Part of a small language model's weights: 10 layers.
Each number is 128 + 32 x the weight over its row's rms, rounded and kept within 0 to 255. Layers, rows and columns count from 0. Numbers have three digits each. The size before them is the row's rms in percent of the matrix's.

# down: layer 2 MLP down (transposed), 3328x832, rms 0.0153, rows 1571-1590, columns 256-319
# up: layer 2 MLP up, 3328x832, rms 0.0228, rows 1572-1591, columns 256-319
down1571 116:128124165110157073097154138140194133097117169148172113127158150139080161139136131151129133062172095114157201093140093185166117114184114111143077156074159121102097103098089170147088106123102125
up1572 098:119140104128120086164058142125149105167171115190110150106056132114128117149169092101127170145124097068081132097157164133112137143136149139075100133176110097153138113145095105153097176102111137
down1572 097:142094111136138121104186141148146069109046141106124155138067145113054071158119111169122098085143084108066171145107089117142107144113115094115102075172129151132177083138128133120148108130127114
up1573 098:085173128159088093175136102125177161125129140080081150131072167128098144149123097095174159203153112162125143154126143148142129127176144163153154175107157076142089120123118047118099164144110155
down1573 091:145066113079162174096152141113085084098119150126091142154169097150172129108154118134115192097134120137130129133105179136115149185107138098143207183133176136139133068128139187080169128104137125
up1574 096:069088125098183096160152217095046109122077095140078101162098170077176141097095113126076136114108122105122120117109123085177119128173142112099092159080163120127148197104109027161207093112186117
down1574 099:161146074100138122106118117193112153148167103148073144131141104108087115141105134119144135148130137136111093144125106149200114119166149122204167114122099114122116123180134139092088123154089134
up1575 098:222150166126129105076160089170147126128143104141154169183136096116121087100060131104137125146113117150145083077134139146120137099103111184098103115088140154181065160137126170089188174187118088
down1575 087:123121097150154148102132111108182134119124120094097140091112120127161153152138106138141121128126132115090152161092134163145131109140153145141172098079031126140148146098161107131069126082107139
up1576 111:106145123144154149119140183121063144157112121181171107137082110066168111139207188090113098102135105120175181079118149084135159084103159072072120144103170145154101143146145133213128138070157079
down1576 125:099169151141082086139140102150154151175102134133125094097104077096141131071106182170126108163175100127113095124132114116137161118136184117149081143077109160150129081151144098119092161153194108
up1577 100:100120132132168100138110162129138164134139159154105087151186176112119147139131100080131101126078155108087119143078143143087170126135190133138062118187178121192137093068097176113193097161149146
down1577 106:073113198157123138106088156124106158147155093138089142205154100118148187115074162153188086159113145102099100101169092130154125132140108159142066157090169094112107131146165120137139140116120112
up1578 096:119131129140109122182117147161124133145141090119080199159104090120204081127188112065154117084082063193184183136181136168087115075090152151155153194140127103091127149124129113111108174079117118
down1578 102:182174201141119087124090076028103129173096098153117113165117138119162121135132131149149094127158207170171122117164124159169184164123144166149107079145105126216130113081139099081169103122173101
up1579 098:138091131153189210154118119186115137192126205132062127168182130122150062114081099080197104064060106094114171084125128099133179132126110147115128073132112182109141160137127166077113057097162081
down1579 093:134111106125082119136078104120195168147145124174180126150163155125122103098110203105139181129126139103108167142106155094082145163120107151114126166158057122122114087110088130143128124155096055
up1580 088:117080133128157139118075137067115134149160161121087207080139180069209102158109131112131167192127113170135126147098137098159108090086095129153158167093085178156126142098087145110139150104145111
down1580 093:136115081117143154172161160119149162161131101069134135158146155203091129130124119161118104111124132147170054091158184096107116179174109133141182112142168064120116129126144138098090121208132158
up1581 103:104051119122135152156085182120108075134142124111119178157094196116128147148147138121079138171042094113124116128103175079144156096175074096118164157169129136160158126149168085179139082164162077
down1581 093:047129160129148112121167179167127153120081109147152081154090107094168182166126084151117099134136097165100115106123096154152140093131123112153128104095151124102152107103134100098191085165163144
up1582 101:069138100091150128111072121108110077164131119141140168135129124146121110150141135104086112113115100111106116135114137111129163131156195090115108151114113186153121148050106212153137140163156097
down1582 108:079097097123112131179134152130185045143143132057191162170081136104101171075119208108082138081123177128096153089112140067093162167141143111118040160117145123143152089096125135153111092099161100
up1583 098:113139155173174173140123161117129118144125063098141178158085186103166121128181100112142139136061144092084142144172097139117138041123166157169123097120123098168129115143148167153124144145058070
down1583 083:095173133168125129119183157102097143136109113165120063126077156169115118119213080070121099114053121168124124095096141182123079142173120155061131121100105092147140107135137142165107113078064107
up1584 107:128090097186134105126095146126115126096050091194150063116162132081127098061133059094173192155137118145150095154166099087169111098067103103123188147137138082148119091153108150173128131132146152
down1584 109:176120177152159129165140154104128159146143151136155125146111164093168123034110121048159164138164113119132146136121164133111112153148097105138132138218143127115107184157158089164203048137200128
up1585 103:178156068156128107161087163118053189092125146198100134163052104126132131163102092121159137137113105120134092183165137113164146144123125170056112137117140191189078145161153056179124117160117133
down1585 103:087115078093091175108105107156182179153157135096171074119079104146095120082103077091124081108133137171198154115122091183080116185174108167169169156180119165122168171141144095181133193091167131
up1586 107:137084090139134165091111201121118142181110092151087132115141114147112102110091092102187107064086124075098152084065143120155147097135124118139150149087126171183172090093110151122205136181161115
down1586 107:098156110125104149142105152107103171103122168140102132115171064165102128072154131126158098198175090081126045095156166211161130140145134161174086151144144175110133142140128116053131119190072135
up1587 099:095104209118092120104096140140168157141145189119111137114057124118116109213147122146130084159090137123142114096097123166126080129098133171073071092133147104132092113132112081113169116183164110
down1587 097:157154096108217122147155149103067123119077145129140135104140124131115154144098144102133125099131134080048145126101104088145140099132074106066114166084108104098152170077168163151096155064139143
up1588 101:106089096143161130146143144120108097082124115101082132198103195079172159121110178169149118124114124108167135092100086176144140102115092111132159154119184224111100198108159126107164110067206158
down1588 103:058181162092168152132152190208146134134171125152092148068106079130137162141140115115165118123135079122143114161112080133139144117139165116136158091123131110148125036154117148116081125141087111
up1589 104:165161138064111079175093127119116097105102130109126106123113188137144099111182136169151132113134121085103089131146132077120187079176119097126072201143167177165135101116120139193152117127182166
down1589 102:167171119107139143113101099181074105090101151134154089146169154131113110172172161130190152123115086091060065096067124124078109130136128113145133083106119140087178085143108146136143108117093113
up1590 106:093107172178073180175079129105176153128124134161115123177149150141204141119159114091129117110133210143124131139164180114119144115088160127171128083097111089105116136098166116124109133144164143
down1590 111:117112127148130123129166131166146136158052071133121103143103160150139139156085152148113132114163099103173096107159100147116127118089117115082161163074112147164107173100105158141116156119103109
up1591 101:070127143116144141205118172174166134172136109183116144157099099125136075146124110097096088189124170137118113076078135112151074143139119164117078107175095097117144121128167113130101092159196086